config.toml
num_hidden_layers = 16
hidden_size = 384
num_attention_heads = 3
num_key_value_heads = 3
head_dim = 128
intermediate_size = 768
vocab_size = 8192
hidden_act = "swiglu"
norm = "rmsnorm"
norm_place = "pre"
norm_eps = 1e-07
positions = "rope"
rope_theta = 84100.0
rope_fraction = 1.0
qk_norm = true
attn_scale = 0.11
bias = "none"
tie_word_embeddings = "early"
parallel_block = false
extras = ["local attention windows", "gated attention", "capped logits"]
init = "trunc"
init_std_qkv = 0.0181
init_std_o = 0.00319
init_std_up = 0.0181
init_std_down = 0.00226
optimizer = "muon"
learning_rate = 0.00842
lr_mult_o = 1.57
lr_mult_down = 1.5
beta1 = 0.95
lr_head = 0.00712
warmup_steps = 98
schedule = "wsd"
decay_fraction = 0.769
decay_shape = "linear"
final_lr_fraction = 0.0
batch_tokens = [16384, 32768, 49152]
max_seq_len = 2048
doc_mask = true
train_tokens = 340000000
max_steps = 11587
dataset = "wikipedia_en"
Each number is 128 + 32 x the weight over its row's rms, rounded and kept within 0 to 255. Layers, rows and columns count from 0. Numbers have three digits each. The size before them is the row's rms in percent of the matrix's.

# layer 9 attention query, 384x384, rms 0.0957, rows 0-72, columns 96-191
134:127097114088091069147115154140129107161121107107087119136172121063159111162132096131092115130164166141107153090142127139106132093122072060090136125117155170146141158129104135138136108160070134090155039137195133121131183130153149134108091129124144159173165151145172128174133117135176171105
111:160109098121134119153137126079172121138157122084070127066201097088147136161128130124147087173222191099123140072109112157111120108135118069111088121095167143120121115120141102177144129187133128067149109098173146098125181076113156148100091120106113128181098192130108142139136131115187118121
120:111185150088131077121157177111152094149164123134067162104142140147126163126128144117125059147112140121068137105150141148144048163129089105094089164103116137136149126141158159169170110162116157116111070102201119148092162078153156135132099128074104117195093119155112122108086141126159147110
093:056089146113139140130125169111097131150077130172153126177080152130169108121153116079084150065088134153135086145128029131114119139126086107157111127135161137151135147122158115096105150092094138136135069091117120165123102153152076163128086136115135111148165133103153171146159129164141146103
112:129090122096099107114114161094083104145139125126098143101181101103094102132137124141092121117160200088127108117168110155130103089115105087095116101138163125210106131126097143146125088130108158072133117118167096114152190126082186063116130075081140143175126144125159169159154104139116165136
080:146179126115106161199100102131079121134147101089123118177131090114147105067148127181126158151100151191075163156172143165124136099120106120130173115179110115058171109172142110168113053091078171142109170079129142143117099168152154160098117065123114173094212088130184103174141166128209079124
102:066106134124169135124112113096068182101119156146134094195112114120162083182165159147103113141136135137125094146094105081139187136085142184141141146114133159162151154085132124139145119141082090122111098163136115184158120225161058094121129139077189119151105135103090143112120085107136141113
099:177147087166142136109117091124169130086133103148161135166120161148181156168132129145141137151126152140166079179104151124114175128108128149153142095113102095114114110080162111098142138128161091087096126161095133151145077134101144120099185084152127144071147129110186104153109110151136078130
092:092152164210078140133143054091126182107153136097142092146119121143137153098120141138086123067177052168154133152086141165138149157124095130164116144102148137134160126041100080141156131090142117152110119185160094087131148136131102112073090158143136173137107172161119140068106127093162075158
088:156127112175172078114129120101193141148086173152172165146093157200155177144096121138166133113096135149148137097121119095157176218130146129216119122133085194145079146105139127099173122149188056161135161105075151075111086101090116126113175144141093161136036087107093117082100115120141132119
088:114105152168148144185091154135056166104093138101166115207073101210166149094131117120200152119106122149191079096162114077141133090126103137120135141110167166136138074133157100150095110095100100161129145128126091157167097118106103154128113114141165111098146136114150140052154153169149073109
085:154144148165147132125146094101116126106106134103168134134123114157141182174176129143137158071092130138130152120100136131134137129180133150186108105138139124099160118123106067096124167106140109177162174057120157089154139112170104156184099112131168109094136198147108153138107137152115161135
087:150108134116135090180131183099125100162095116135099168155106111143076111155115138140079178130097152144117091098198114124151082140084131119114107096109105128133169083145090181064070076182118100189234115100127136134098183193155139103140102124187112119109154092117138068137119144118133229111
088:090145074141083148153119190108060062138041074102097135133192080086091109127129157109129136157105139080130122082107144122090102169117120113059129137150123145186147164166104160192138100131096164132147129089163163119154161141118104112121115158108101207169174139189145180132088107100105143131
077:118121105184073148094116106156136108146108084119153113137064126098147144093178169144182171158100135111136138188090141168114136109080106149083116144162150133131086145104150139143195069092112153110089164129070149149181092134115146134164134071096136107112131079141112135053147087109120131156
088:127188105082133077102133150113135107093082158174143101138096131108141169137092110163122160149129164184135137115155076127140141143090187138195117049103118153121147137124079095120141162055105081137103140131160129090110088144125111165142165092171081109083100146133151171104159089122140194145
101:142119221088113193124139096092149112092141130116191118126136100121114131130156138136114097125135151121160148135160116097169172102109120146168153145132131199156091098126185130130140095092109142165113149137141133150106116126134123154103103116095135094090124149119105066140098096105156067190
093:112124158092143118119172112105155183136107098081214117209129140156186165123097076104184160146166150118136112121117098161117124115062079093129066128084202099145133157065158112106146192077155147132127161056132121132089103125132103143125095131082139098154081109135122081121144181160152146111
093:164174132167207112136109077065088133071125204123170107171093103098166098112154102084161166143142172119122177137098163113156104161143116142128133126144178130203119128078112094075148161094097135187136127161119127124115066084147138061143157041153130149072098089133160143119074142117131119123
086:205137136160127099086157082120129141127128089073097171162125133163108122112126193136146182131108102121119102168132129139096150122115121146194128131133100090108137203111103070131157128110130119111056164163145150108140098131124106167145133137123092071097152119163112104105146115129126140139
085:155074146090140155098151104094122164137131098085162127110099096141119158165132119106123136159129118123090130063102118176100169082138060133167102142095082112090142136122153130111138067182181148208147168064110151197155136131083118132200131061095142124108123115086044098110170123157141193123
086:107109146146137130180103155109070171107128136130165154124136120140209143137133133143112137119131149123095193158156119093129121146106091097104141118144094145106138169155116105143123138186099036165123151175101129107104092180127174115085112117123082115156078052179161138167107117195146127174
087:116108101141146123055117092132129090099140182157079133148088105093094136174208174136112096162093107101132093093089143151096107163081170139177171206042195093152116169158112132168115094147137143143157151155178141104126093086143151130122094153153100139121096114116163132116179134112078136062
088:087142135090107108071081169160086098122173111128128145160106091103132145108140189171069121162097111064122075100132072123119134121117129153118151162069131174085152123096151127144098128124111157159121131127123171134155093116111073135151068126118140161097074164152124077152084240113172147134
097:133169161093112153122096089132115156162100109082097129105138146059100053166142176194164141157104138143110131110104136130126141153079180142188118152101109116138111076113137130172140135120145156148084124107102136120189160160088107126152127156123120104156132139077157101097154095108081155211
094:094192191094113080075128134130152142142127180113139116128071168180117154122139090081160166141128093166186193116172126072109092040093124167140138158164068153135164122107152113082188135108110140195086132097119115201059203135100056124121160128116128193117156107128143147097133141113099113165
089:175159066145141079146150182154054122126143128135091084079136130188174158129179126106180100078128133101095135092162111110073083163157180158082098135124119091099159120090104147127133117139138157084096110106135082150133149119113146156094158119135135102164107140168192087120167105155141149031
085:138168159139143106098099130106106157128153086101203091110121121094167096100162176085113189122138124101173175134145106159078049148130054125092128158121106149086070118146155123092139160057154163130084139142088144193087115145158068096084090168136126151112126062110125176152168143149153039158
094:114144105125130131147132144087126141151139130116130155133116159145154155124110066133121107156099064130153209179139121154145106136161096085083095170108079140197168166119113091109179158088102150142163089119091090154143137094157100122153118158135065147184157072207091105142071177082111154061
089:125128128173081108126204127117093172109121085148150157169135121142121085122092219142124156123127096161160142162138106137178101112166100132117174117159157152090113119120124140129106133125180204214114121169120150100134126169178111156127149096123094100126130066118120124071160204120133076125
086:184108182100104143173122172144162134076127113093150121152180132118113109086174144077134108105136178136132102112106143187126117088089114132209142115110113086169116082195145117139121123076126113129091193115170123087095075083160107122137097119159113079138097084121154140184169151124130175105
088:138136129107174096194174109102138114135088124096085187152159121168112107122141154102115215154113152094138130121129183083164116052202145100100160135147148153137086150103098120125151114128142166122147146101138062112126143170216177107132131089103104169106101159080136094127075133181121136049
082:104098099119113099125092133091096094130063126120109084117161157117148167152157122187090138085106139146157142135127162131140127152134134087105083104125113141095107153166072115089110170141113128147166082130167131088163138147138124149188136209168164133109134154130122128103117156115184181080
085:115126113121138143123065147135080147146084149149034170197151161110183139120111111135114143167120120155132121152126094090111142097146087133116136118158117115169144129144136076160098095135088167143129104117121137115152145122126059114149192085174150161083191087113173141166127148141097075160
087:135164102118110084154132136138176125136081086094084086108099157123102152118109120105173104114159179171176122172127167134084110111111078088097120176158148124131144124183155164181117146133130139078070120146112141062143152089166153164103072154130128106173158093111156162106110106164163151128
088:070170154145096176147093128143094144118199068200126109140156078098121104166168154144080104190122152154103122130142103197169127184110105166126136133103098114105069084103135116087068143158116113185143096148080173107162089181172121105141163141128098155136019110138161065120114148181080114149
089:165083085117168136090169094101130097138113137161058215057155114152104183107063120196164133149150139122121116168154088119099100111185116099118078105155134128147147133105073129146090154116105160146146160157176192167113117114099114111144164122183141104135158152173125121102089160179141070186
084:078127131114091082147101092104156150120110161095148110070141123104132114178115074148096158157098125168113104187095148150154111141110131079167109158173185128126112137176172128173110100135048125064105131128145156099149152101066121140133163173166179153037172109088089054137093106111126158180
080:089136072127112120134133144119184119142136182141054122044054097089126133155161171160169091161120103118116163137083101130131164139157119139099118133134168022142080124107114105149192115123115082143140180143130168102134125122161136072181177166131159151080140186069134150097138160154076140073
088:096157136068148093131103198094101122140168138103110136114156153095135136159123122118057123093129085060086139092125125158143131107127186118129123133156135098151104138106083079135155107146145142126117165125146095125141140117137130147150216163129149099135163170142141089190117145164216111127
084:109129155132081170114138142123102138098136194109113125122187090104129125168158152100174122140144121102117155133122140125075155126119129139164154076184102113118148040121147098124215109106144130120092123093094146155143188179123111165098143111128169159127114138138094168072185127158100137128
088:105119175122153155147140052095122094168106092110150082091182142120168143169123120116182136066141160103146138144110134118104121160091084098103111114124135196149191141155141141153134163079171162140116110134128179094184117103133075130129048128128087101104062125104081213175125129121122101103
093:136074147109070097193174231155118099166110119098145141172107131123078079174146126070033153098183117136108135118087152099166111047142123149150120140174152167168141066141121181116104101111077149101116162135113194137151132147152112181150118078076129130092128135162136135135128159108105147125
088:062101160131137124105131159174180154110157079129127151184153052129153099192087078118077172082162133110074111110133087126120100146107126162144124113152163134085137133091088128155151151137147151124125145145092102123099083175235124138204122146149094101113140118149138121192117137123159083166
086:181195120117145172136157072110134112124151118142117130107110128067124163086179132120152162132161146188097129115161083151140064100105107099091096141194175128126117128088109134092139164156161064114086169138134096074119128216091150136141094091129103122187097149114139111112124145139105131118
085:142132093086076133102122141104123098191116133103141122131161177133067165134123075104126082071172101078152096104116177169141115140121100064155132155083106145125078119090100162117157119173088173113203144130125146110132139071134219149103132199097083123199084130131117096100112164138175197124
083:134093129085139139155122096083058115206094139099095132146178146140100145091046153106132147170112144183092118134190068155139124093132063122166124143126162176146178109160153122097121083069091170121104135114098168133123193138073089126145140104146079125100128123156167166126183081167116159122
093:156071121167149156183143161146136176083148137168147087121108119091121113189133154103130082089114092155102134141121140114096159097113142053135133095122099177115115186156050095113136179148096141116109116181116126155137116139165171090067123130167092092120150156146106123091137154113145133179
091:128147090173174096126132171198175148121176105158155217147191092124228154088099089154162140080186106121153161125186090127129125139122106099111162075163079121125121142101121136114151209141144113126114147158060152078114091143101134126110153088151062157083123097141122143114126167140134095116
089:148175110077131101089153097117063118166127152138075122100109147106137128150143178176078113147129141078169202112094163143210151085105145070149145140167160127144092119127105162159081093103103114146177122133195080104117114109176194130148112143132137114191119133066136104127115096087150147157
085:157167093106158136194134109138116138134075112129166140190120156075139130125143095164133082148111199143160103077107094069124146151161101109155139123094135141148183058066135142114111187134149139099103082171135094137113128127169088127172101097132130096136114108109145179133091131173150123166
087:167208108145151079204145138111126163082135142131141148117165097157157134118129100125168134148191175141107174167134141120137165135141132144099126090133109175148126164164146099115151167169135124145078195134146117118098117102116086151143159104168122092109155132147149182127148152084142137092
085:088125161118129122154190159117081121130122113122124185134115166097098072058145147118153144120184127129159149158148141179107080147096165097086126066096153125157156121173167156153200118143190134156089171087107148171127140092125158119081114178179105028137120137125106132129123138111149116145
087:161139146161149146118117113091137174147143110132098117161072181103095099168163143112114123109143152151165145162120138142136151140098139144060125112102192138130135153158120175133124162102126128153113119132134138131189149115135144162123131115132084101141124113099166122110070128184081179108
093:145133144108094113148099159095125081170152093139079148128131179136082148155120117163102085125156134103115138074137117149090164092150129117072116078099111107106159156113104187186142142127130169089173041092122187128137143118125161125166139177133101173172112158151135070139096164170162158091
081:105118123107117112110144158186094146070144119106165167184119124146142151172089079121120145117162081114137104125155079174179151165127095072126149127160092100130108121117143138127151125143189153129083054123132053153162051161139102121148127107129163157117091091172118147117139110086119114191
095:146124083116132090123105157121122141082090091183083125160071064088138168142124084154146098106179073142138113105133122147107119135119138106123145114060100126112103188143108121130146096102138099088150138182152134200153146115133161095104129130092155183136145145178137137185120094138196122120
087:098154127117130175175161120112086186120128112151179117102081180142116182127105078122166126122128102105109068158153037111103118121082127141136129130093125127108175156131148113132118171115176141147122111138151162101166169084139063092074137148127108117072171133131137158102120097132128089163
099:142126145118113118136145149057090113146101136113110148171182152140109173117089098141121095096178096119149152117075155120113158063114039107111114053102115147111132174146049111118098162160088160120090085124179185116143133103104142112151134099135108182153121130165061153133091097145162110106
091:088115103138105123163112103105192132152156135129141147161106153106120178172124199167129150111133117146144093096151100128093127089161076129140156158182154081120157145175140126156127103174114103096141158118137151180098142136084143101175162151177125133060165099124154120161108155145176059154
095:122080142095104186131053153154126092156104103136093082174089142124175105151192165104183123049085161133114132078091128067133128192092165142132132115130078131096106152138142097135110101074136145114156103167086100145112120068116097133122127116177162143124103164110111117179080123178168115096
092:146134126160108133145179156118153156099102107106099164162170137136165118120141127112168154075137106097103078120058113116136157179119122078150134103110153120150124167144117121108190111152098199110115146113116191132127163113140099116105147077098122125157111121154133153081141110130090133105
085:136140124144124117155118089132092151153120139084118154135072109119054156120176117132129129118084166098194124176171157069163140148082120118144127126134171142101112120132121082139119148147167132116085134116153089164112091175180154098153144064060145161157163185129131080116115108067115149129
097:094132117102101121147126121139096122095147095097129120109091163108070094132139170184136118145115089101160145121119109110100192142124089147086140156066124130133099093163120182146115175165201158122105141096165098136133123070104122136136093129110098109117142131132180084128132120142117093150
104:123076135150087170115171129114088163112125169153090151120126141104120066152158182114147075148170125142122145077130129163120142087163154124120140141155117113110077090154104095115138105191100189130160199197119131124136126139122155141091218125194152137117169077096146107110107176135078125122
087:099129081096126114080131086104127122058171090143174159123090153076168127148112155108152105181148031088131147123135063164141076112135136150145140130139104164105154144109065096097162184137118133152136093083186052135144173178119091125138113130053104077155162137149137161077159157159092117088
088:140146148126137105100135167124084112102100143174188119146123150148154120077126086127088109149109137119182107096124125154199107107155130119104131063127149173111147114137119136143150165081129108118129129061123170141115136145110093190140148173053153179080064186184144189118119157177162154058
091:167098157092124193043144099161189126075097156139103116137182116126133163176085203172177166129117165108177124085152118142196165129099114069178112158129139166178139084165178137124193128130094084107136092120187151166111142150195122103119143086114170165165159135109148133104115170165102149142
095:155143096148125126105130135168110101133166176147101105100092141094135170161147106181156065104152146112160071113131080115081133085144162121107119096082119193103163166155186112147116214135098155106215089135130139110100191101142114110177147163163169128064123141125135135168125190163132096098
087:155158134122130074129116134143100134057083057153099128139127138113127107176138178091156062090116126101124136155096105102134113104100153123154124148130117122145147123151127121117068148159159148143118156171109119119150127089162093102066153126066139084192110125049002131123161102158115136069
091:128097102092175128056082133129090100096077173120166135125101111103155095171094149115139150109133153082143157124163117121124111195079088173131111156170199147130156124126131133127092076133100070122124043149126120207048090149100122092085158107153132113125131160144169090202107079093124152158
090:115138092091068115104097126149145144115140182133118133157096095159111116150140085119102105148164152135171142138097146124069099188121160185148145105068150150076168157139128102151161190077139137126132103122107145100133132166125137078166119088043154121157114126160124090166157084119156175078
097:160172127102166156143150161107181136148121154074123115148101134155127100181111180117118159126118107086125104100121119104167115079071146132115145110130146163091147139177206126141150084162140138136136087092061150078109155158103099112152174110061047164166088129060103104124054120127175130161
# layer 9 attention key, 384x384, rms 0.094, rows 0-71, columns 96-191
080:065099152095151126119166156138130154145109091140167169144074119146192085176115148160131123132089166158178129166133124132154199130093089108158126107157108121142110111101123078078115137104149112195135094133128173107156098123108153142129127175167145138032177139113071162142136099148136129145
179:112120135057115105087105142144146088135156090086098110114158126108124125153143139120066095149156177109094159118137108134134114145125095090089124155130155164149135156132080138135116124166089143086185107145186143137136154143141164145140091168093122137166145204115185132183112127160106211109
111:191099114121125134118124151143135150109127134105098107133152143134097135171138161079127168142183127157110159103120177144089118126180109086108124131125132157118092161119097123128089122112124128073185125166170133111138156136111099123168150150081073141188129182172161145133084125161157195159
112:135087160094103092104199125110110104145134137107089158098156102129157123125139151123124073121134139114089178125103181124166095142125097033079150157160154124158110135115110141156158131168126144099108076109210102117105155164125163112158118186043093159168113213133120197131141161138155142111
105:127096108062144138136120180143184164109137123112087095092207118176133105187141182084127067116160164128089197085090134105136054121142118081069136158106179148169086139097092170134113184156120131137175106111161109075117173119116132148139140143117117139186084190117152162147095105117149202144
106:051080123079131136106195173154123087150117074130150070104188113145144084165067151058098088126153116079179143099130122154145148109111082121094094084161151094156138159050076103093161152118102150133118130119148142075114126149142176161097137110125148165193110196141133098157107092182134202068
095:103138100162163069157165208117123184162070107117119128101146085160164131128190199096119152074078191098107144127109052140126142187100128118138124109171193106162138130133104113157149107118179126146116118134125129138125162083116151142129123133110161104136150102095123135124135110125130186183
098:078144160184152128137170113109143173167128154155173106157104119165170103069139109160184137143068173168097056124105064137132162082085121182147161115134133146136165089112103110137114126136100100142019119149068088116142124155176097141114148116140129098085120055149122105162135111098144087164
082:076108169097140163108111110187112143062091156147131110114107089129105111157091181061190195095135147127125102150116059170108192128151159140134150115149101070138117113094134136116124101111093189130079153101121131129169118149115142146108100150111144101112175069091118119140109129141141072098
105:091128120200154143158112098121124177123165136107128183185056140157107094068173164169205202113081130132135082170126097149163174098112110128145118084147101110096143101078094114165129139141148124153049172137122120116121171122090064120082125100148131165123173071117106081101119100128131042203
085:128151144209115152136100087104058164106175109146158143119080080143084177099131131114176140124089117128082082204146092165172141155106192142145101105151138106134130104137159110139139146130126159157047153167100134180145133108099147139078147102134176145106181081146143081094195163128162084149
095:162169138158154117092096088180164147097120135099171118196076102159137126053142140142110119170111111129081127157133124092154133113105149109141138120105104149122210098141091068128146111091170126097136146198085128144129172129109138163094153129171131069116105069078109119099113173116145087081
088:084171162102146146146158103131151144232200111097102101087139105109187068132141178131080084102168070083113166135175125081168142113112111085135101178152165142146176088105113128142104206171154122126126100146147152117135142125087130152119137156150127164131096120132101138126167132145096163130
094:123137107093165109090178153094149123121086098146112067174128113146148091142109162051127103128164149194093072141122109128141145129136168115105116149086117058124067087139145145074068116156079107119133117122139061134100142156095109166149095176132132068205100160119118131117117155155154214103
082:094080139123113079119146133118109164124135142164128101136084122131155143159110140100156180111118178057135136109183159144132126154108145129164186140157137123146164134108150112160129106154117068212096177160084082167112100094161105156125106080154082108134084110088123108161157134139088082153
083:132148091182141123124113063114175100159119193131143160167116109148133120072167136101134155110179111095137104111155130097138085077098113147120094131090113171114177161178107152088140181129095112143075153141079123077099089146128108094120144052124115116090130078082084095083147110141075100143
094:116167157147171105126132103173111141106133155116143203122075140177133129090098157153145143159079099091132131136153087119126082151129144110187117157149126141155110163147090133135132133117119120137132160107129141166134130089147099111134120113100140170142130065130078142096143123117096087110
092:188124184103094117120146147104143128110143197107101080095083134148072168082144106131122105074156080138151113177142163099166148111096129151084130155183160193143169127141186142106131126101171140136098067130188167169136126145162118109071117140135190118121077128146086156117106092100161079120
092:104119097140151118155114108136175182100136139150139123119075151126113120145111144116148146164103157179135141144168136151177160126080191124102120103137087095103141083153170110120110107123130146150151119110120076105101132098140078121124160097156127133073177111120115171100145143112116133173
092:087166141216127119117159061125143166145096125164170112138098128110139096135157122120214139113130130139086117065150135102139099127153129186180149122112143082151152132156097183144117134119138157092059121145048116124096115134117072100179128131091096115084138105125118143075102140154098150183
086:129159192138126130125113120113196128128141125120106179092129137124130123080168098124134137088097129107109082103141151127215098137120142156127167075165182139150128115115140102184164169115158074083129130187141139137107129130118168136122120110091160122101100116114153139172124138084180143105
083:093136110174146089126156179081099071137153155126123122107128139128120150156143127140147102142105122167144189092092140157081233208099089079144114133091145140200170143110144095107095086098114110145117116090094100153057126088113150077176125108102170153101175191122108135112130125081108112126
082:147117078075113139142115106097111184119150134118080088149170173158125117159105095149123096114160083134162112163105103152151107126123128128074113161150096121132116194100105134106216078131124140150094155132150068114147137142114107144149114104149135161193114123094117160095151102121121106142
080:037122191117136159110119113170137165143108109169086142124145120178100115113132123139151157119160114129125112120171130153158140133149130137097098110127135083103133138187163091140076155119181116136122091128135060159112124126162171131138156152154139233163150176082164174042059134135137052133
089:081082092147166159124068111116097140088133136153155130150087124145161137138155208115110126136131131099111144113103085123090082076156118114115130162099140079187036077139101103145114130179135152187125132179122114126185157138082167147124079124094176100131140101102157107123116162122093124127
089:214104161124098146108162113148085114051162117126148166106072093112142162144083066151212158170120183118101149100167115138134079121114110129145100103155181103093064143168128171126115144153073076097139138124133144148172109149093136122119066085118109141106126104088131100109149113157130038120
086:120145135117102140095032195097110120127042095112057155142154162147075135171084128108129135126196168144180128122128123137129154131174089075085176152099169134089135134140154141138118170121138138073136068149154121129164154101106137159113140143157120149124107183102165125115178087110165150097
083:102128146146181143075099101135107147086137100069147193125080145119137085159087136156162155168119131142127127128111188084092212126118113158094192128145211060118166127130102142138122107157152182151090150148114111185173095121113134129074121146158136135109122158169126095064131093079126094088
089:158140107168104120095168186111141173111160105071093108077134134108144160101122187055121136117106149147105143106155115147167129124113124095100107174113162092140113151134189184094134165179116125090105137161174081161131157126124140124124104121113138133140096122202118090142098154140146134172
088:081168143179104083169139101088075157189170085167094126145101149127068151085126097155190138155108132115187110106199141132165129167147144126105197129136150126170174131120152110201151137116137108140103136123098117150072132100178109124103124114145080092133138137171093119157125141130114112131
084:138091127093088139105117090075133039120188133137162180166160100133091108150151073166116045117185093097097206137143157132181180143134111149116100199144137113143138179101126118085166058141093159130082139131118161096099161144115150115095131122085196154141146142156175065125111114081135208127
087:155121177140178090146105110168172132115099141139136136082142129115110068164163123107097116055106096222075140099162105166095147128127171124198130021103160163125088114159173132116118126080119170123118073141175149095119128140137076108101166165123122109202152146137184109159141177113085130116
085:127138116101083145145138135125130090170120101145103106131127124095119083146081112175119125127130170070119177130081100093092092131141131097186115086116132083129167146168145139106117133120102159169121187120149145145139181087085099153170163129181078121106048098038190122123084121209128133042
088:088121146176130132090209081094120128107076105133137175194137177094139138093117136117076173167077084150171127124105147121139112147151174136176120108125125046078217085139122118137182128163180209133079172126092117122124113132104172161108157088156141147104096064148107125125142157152111122132
087:119108122124137145151146092117068097158136106141114141137221134129138123165106065134065105134090154104122139155133177194111101113121126138103092120141127147116112158116108146138222164146078197170110092140128084140067106161107139077074130111112133110090157200176133100190147088124129161120
082:152144135172122130162130141066184103117163148182115168142078150139141126092183114161192192101084095125058109099108133079123153127124087108123166166100074063106159094112137124174121104125158085158123131131101093129179173142184140116164133114106125165110145122148139075119094179138122089143
085:152117103173125149173125097095177165084089130109140066108113055174144120085123140075126151134150100155159114177084089097054145144182117130186064062126098119156121123151113142091116077116129111112219089113157117074190127145118153137164137097055133113158177149130102144115128110090160154084
074:073131144142057153139153085166094128099104171153147165149054093166103150134139157168061147168164140159142172100083133156140116096112129104135112135164125094101173071083139075148133084117183132150160170097121158099153127123114123102114099106023112171088127066120138122141112127162158080134
083:115099102149088103174113171106164073092138126127159090110162131117170119131142159118088107157146153141156132131120158059109124142094141120170072104125099138129110147131111157111166112083140121161174145055145091053093155167113096156136061117120094093095114122074130132177158126175138163117
093:147097194093145117121140157142123150149130131094160115138184073171088118151105150170111106103144127140142153127115138160124094159133138123102069177047195156182108089135133170110176126120098111107171119147126154100168154107129150102115108165149090147149154149123148126108150117061112165052
083:135153120123177149138111074107100113121110101160141094136125145105116174114126115159194158125124171122118078132103135129174108139129135129153124167201155112189115105148118165106156073115131099140116132172112113173132141090049163162124106135098149149082124120150086113103127071151112095078
087:187136099105166148119150142112099141075137182150191124089171154062098120171109099092057142124167146115133085097117156176135164114109102146183116165148181091089100222137112109141197143111123121127161125140094124141086059131114099098116127101115186113072206102113106129115121135106195134192
096:089149134134166094100118043129094159102108148123102211189077101144157097165090078142167135134051113147135093127123154147055210094182161096138131076217130121128152074120137120096130110091130195164058127137119179123105133168095103118107132111177159137086091111078158093133146132146105139127
086:099150143108142079128153140143131129063157161153100121087152124091156140097104122098110199079135118127146117120171133106123160184175134125137155160160179145155232095176068155116152111146144153114107154117145170130119111154143100129098164112082108103090179192128112202113173134152109100099
091:079119096096157115128083120151182109116160103186091107089134093103169152159139139131117075132187181120036193153129214123080121106166130149080169175117124125152112227116143182143106163123091188066174138093102096163100099089151211126147105126123201148158150182121157126152086099146128125075
086:167097128112114099159149148101143180105116102086078172092134129111146093115165179101107180112140169108111194150088089144110146110137120116132143146116110138144122126158139154099100158140064136118123066120166146139155103098141153146112066111124131170121162142150135106178208161151106099175
088:140080112200101152097083104102119117155108130109169157202128084132130169121176104079129148112062121134115126119098154124145158120087115121124128145156077083133118104113119199172163115117167138129142186134163145133144047186112110108076088164127183137097139092060081126158155124125114071143
092:094124104072125108128070117139088095228145132081158123115114125081104109167108126145135154139128143074190147159121098138104119118131160151151164070125098105159193112153168146110088097110148110153139174141156118142091107145074090148127181130160141126124127090144131109131139177107146171104
081:148171148122122110182116111072051138158119143151112113066100075135106140119132130079148149097154125085172069106139095113065137102113151183127162124171148097141134144168133150149099118183075083144173159141113118111122133082080106094162144121213146161048165174182120104160106109156145074114
084:094139163143120162178139070122136164132106133126135172103143135178121115104153127109129080116136160152114135171075128157076171145151126120131081078044149116133100121152104085104133111121086114132066090137108129118157142130139129144146163135132159090135138064109077061104148104138008111119
082:128136118099139135114083164088128147146130155156134147082174079172108149134115124106083105134126091154128092125150149122110195098152155109106182211164120107120123100138106082139143131127108090063079110138077090162108086093169075138129176091101168122106101125156087112152136183108122128115
085:128070056091171089079141139153185059089151121145160123125113187083143097156124119075161128106140135134130135079123138092180089088149073120080094119123163110145139122125100117171071165123152058128113141156144128101091127135133060081111179119145117128113108138135209159168118070091161131113
081:110124110126141087151156133125137096159154154106166099142118139176089085122125146029109151126189172134177139175118169149141133133164160103112161154073232142140130091129110159106121078160142108123142117104127103129110136123121049182140095130104141151095149107155125158060167124162135179128
088:146153138135115100139164051161109143145204055159118118101091134123067113139106081088150112160075132073138175063171115091110096115136108106128101169100067170148096118122121157093182128104153133192114081096127100123117101154112112102111115105121109135098098181174163113122125104071128128169
093:145103133132068075127105168136113156150114105078147127179139101139126123181138069110043164092148122104127138170111100121119062111108081111165123126109148116071085147130113147098114166142136154133194049151109127148180103112119097161134097112178071166145118119116188118164123118142107147134
110:135153112214167119128161115068103128110136157152123150144060109133186117049135101154149094134082129163099117161120105128136185110153155185129131071156131094103156118132156098137111150118108131157099124091110170154209128133149118147078118067174202066073134058091122119054123111169118076150
092:183138140149191141137137092080125238136122109105128094124087171121147108160113106097137139079140068163102163144125095122152152091173070130089150109122134083103068130103165100098154115130145181187145139112117133105142127140175095170129150100151136079112101106148181140089096079151155120123
094:126141119073165082150176137090102163141088186151145075160137103133155121107110096111172118169171120100138116087077133214187087130179136155159130138131097133116113077123153105139172116141145079133106121151079138108155111106109079099149104128158145051084097132113117173071073122120131081149
092:149122160162169120128102069120087132078109130149162078104113118141144173121119106116127155083117118115113143148107081134088142124165160137149120026157061129107164161125095044145087164112161138097093090152104132112121126127170154121107132159118157112061154150154127088111141116123152114122
101:177121132162159117154194130119099104152068126145148096102114085164179118085094091141086171114073130099164167161118146111110139146103115140158159076159082098167116154143089072130123072093120128176163136100114097122148147180156129133127114052103153073106148103138078129064135163138133101073
085:149112165134160133134125133070091079163187161146112097104084105136111136100130111097111119132086066166126132086164138145151135128118143156099090125070162159078149113122184140129174136113079157130063145100124126128152158095093141178106098099112110141136193075137093119141173187123140102123
089:127105152090195088125114152108055145167157109088161136089136140153063126142129174130132168152134158134148147103096146118043149081120163165112121128158124116135128108131159156181126051080137163152126125141160166128138072148076096095152094182142072157142107162159084121117132146116205140141
086:076144156075091071135146192152189124094124148165152133176147199113180117173107200138139080129166095144096121098181130113100095105115176123127148079132131114112137130140113144102135137119140148080109130133135136135134102122115117134107181128156136083157113159003144109149138129126106121120
090:128132086086098153134146203135105195199130120163145103133223146130147099147127098154065109141085144076184111128119147130140186159172130103123150125149113153128094142150137120122159209130133090141121089135086105177147115113150163112068113104122085120139106141125079055112097128102150203156
095:120139103167168076165133064174121135119138073089162114171135111179043100099128111114120134133120188128142126166116153088132192136129150124119093104153144085150167128140183103063148121123108114142147134132116117063189096123127153105127114132123125146127082109145112102185094132116076183170
086:161185132155105125126160145090140174148094121135102114140134109130095129112140181141105110048175210086114103111112146151159112189114081144094100128134155089186171145151150136152010168134145134106120093137161140105151103143162168069113170099111139054110066103074163155141103140167109147129
085:080161099135133176138164105171134125150104120135129153124101139119128159160105126121160098132135150119158089144162118124119113141129059113132147151127115106157125172135113109164142087161105172147084122161153129155070174137117143114111137150195124159119105173169161130102113107124158082111
089:127118111165074128172158113071122122139111093128141124084115102170136164047108079120104090125116151106139096074107129145113145089134137142093132109181194155152111183186086121143125133131157098123085050114118151147118078157143108124092156086101059099143123100126152098159110119147125119118
093:136092163129136122196094159137173149133135099161138141119124171144116115110130083114070165109132131136165123194098124128133154150157113182116112114153125128077126109133120132165152045117124155164141094154086153093125143172108126095145144156145164105125109094156202096126119091143125171127
086:134125178141089109133141087068123136112149149171149150151118149147132126119144116121080131093083144113094179130129135103124192149134117142147103103149165095148139097127130099102152141123162124159131119108125116131144162122155173118145077170039178156106111170146132110165149145148127066114
089:141127189103115134132087117136126099137118111085138113153145140070170174144081120110106153173212084143120181118154142090149157149125099179141112122134174104081100168182124145092119083093154174162207182111147206196086113162117109147160142141090100138132145091192133105123198135068097122134
089:137172157108135145197188164146031164180161146139175114138116154126147177110156106138164145101089085113107158092146121173189163099066169124128109157133121167118074152106126189135149147153118129095144114130115117126137122097124100086196116151158103160059125154123166117069073109157114049169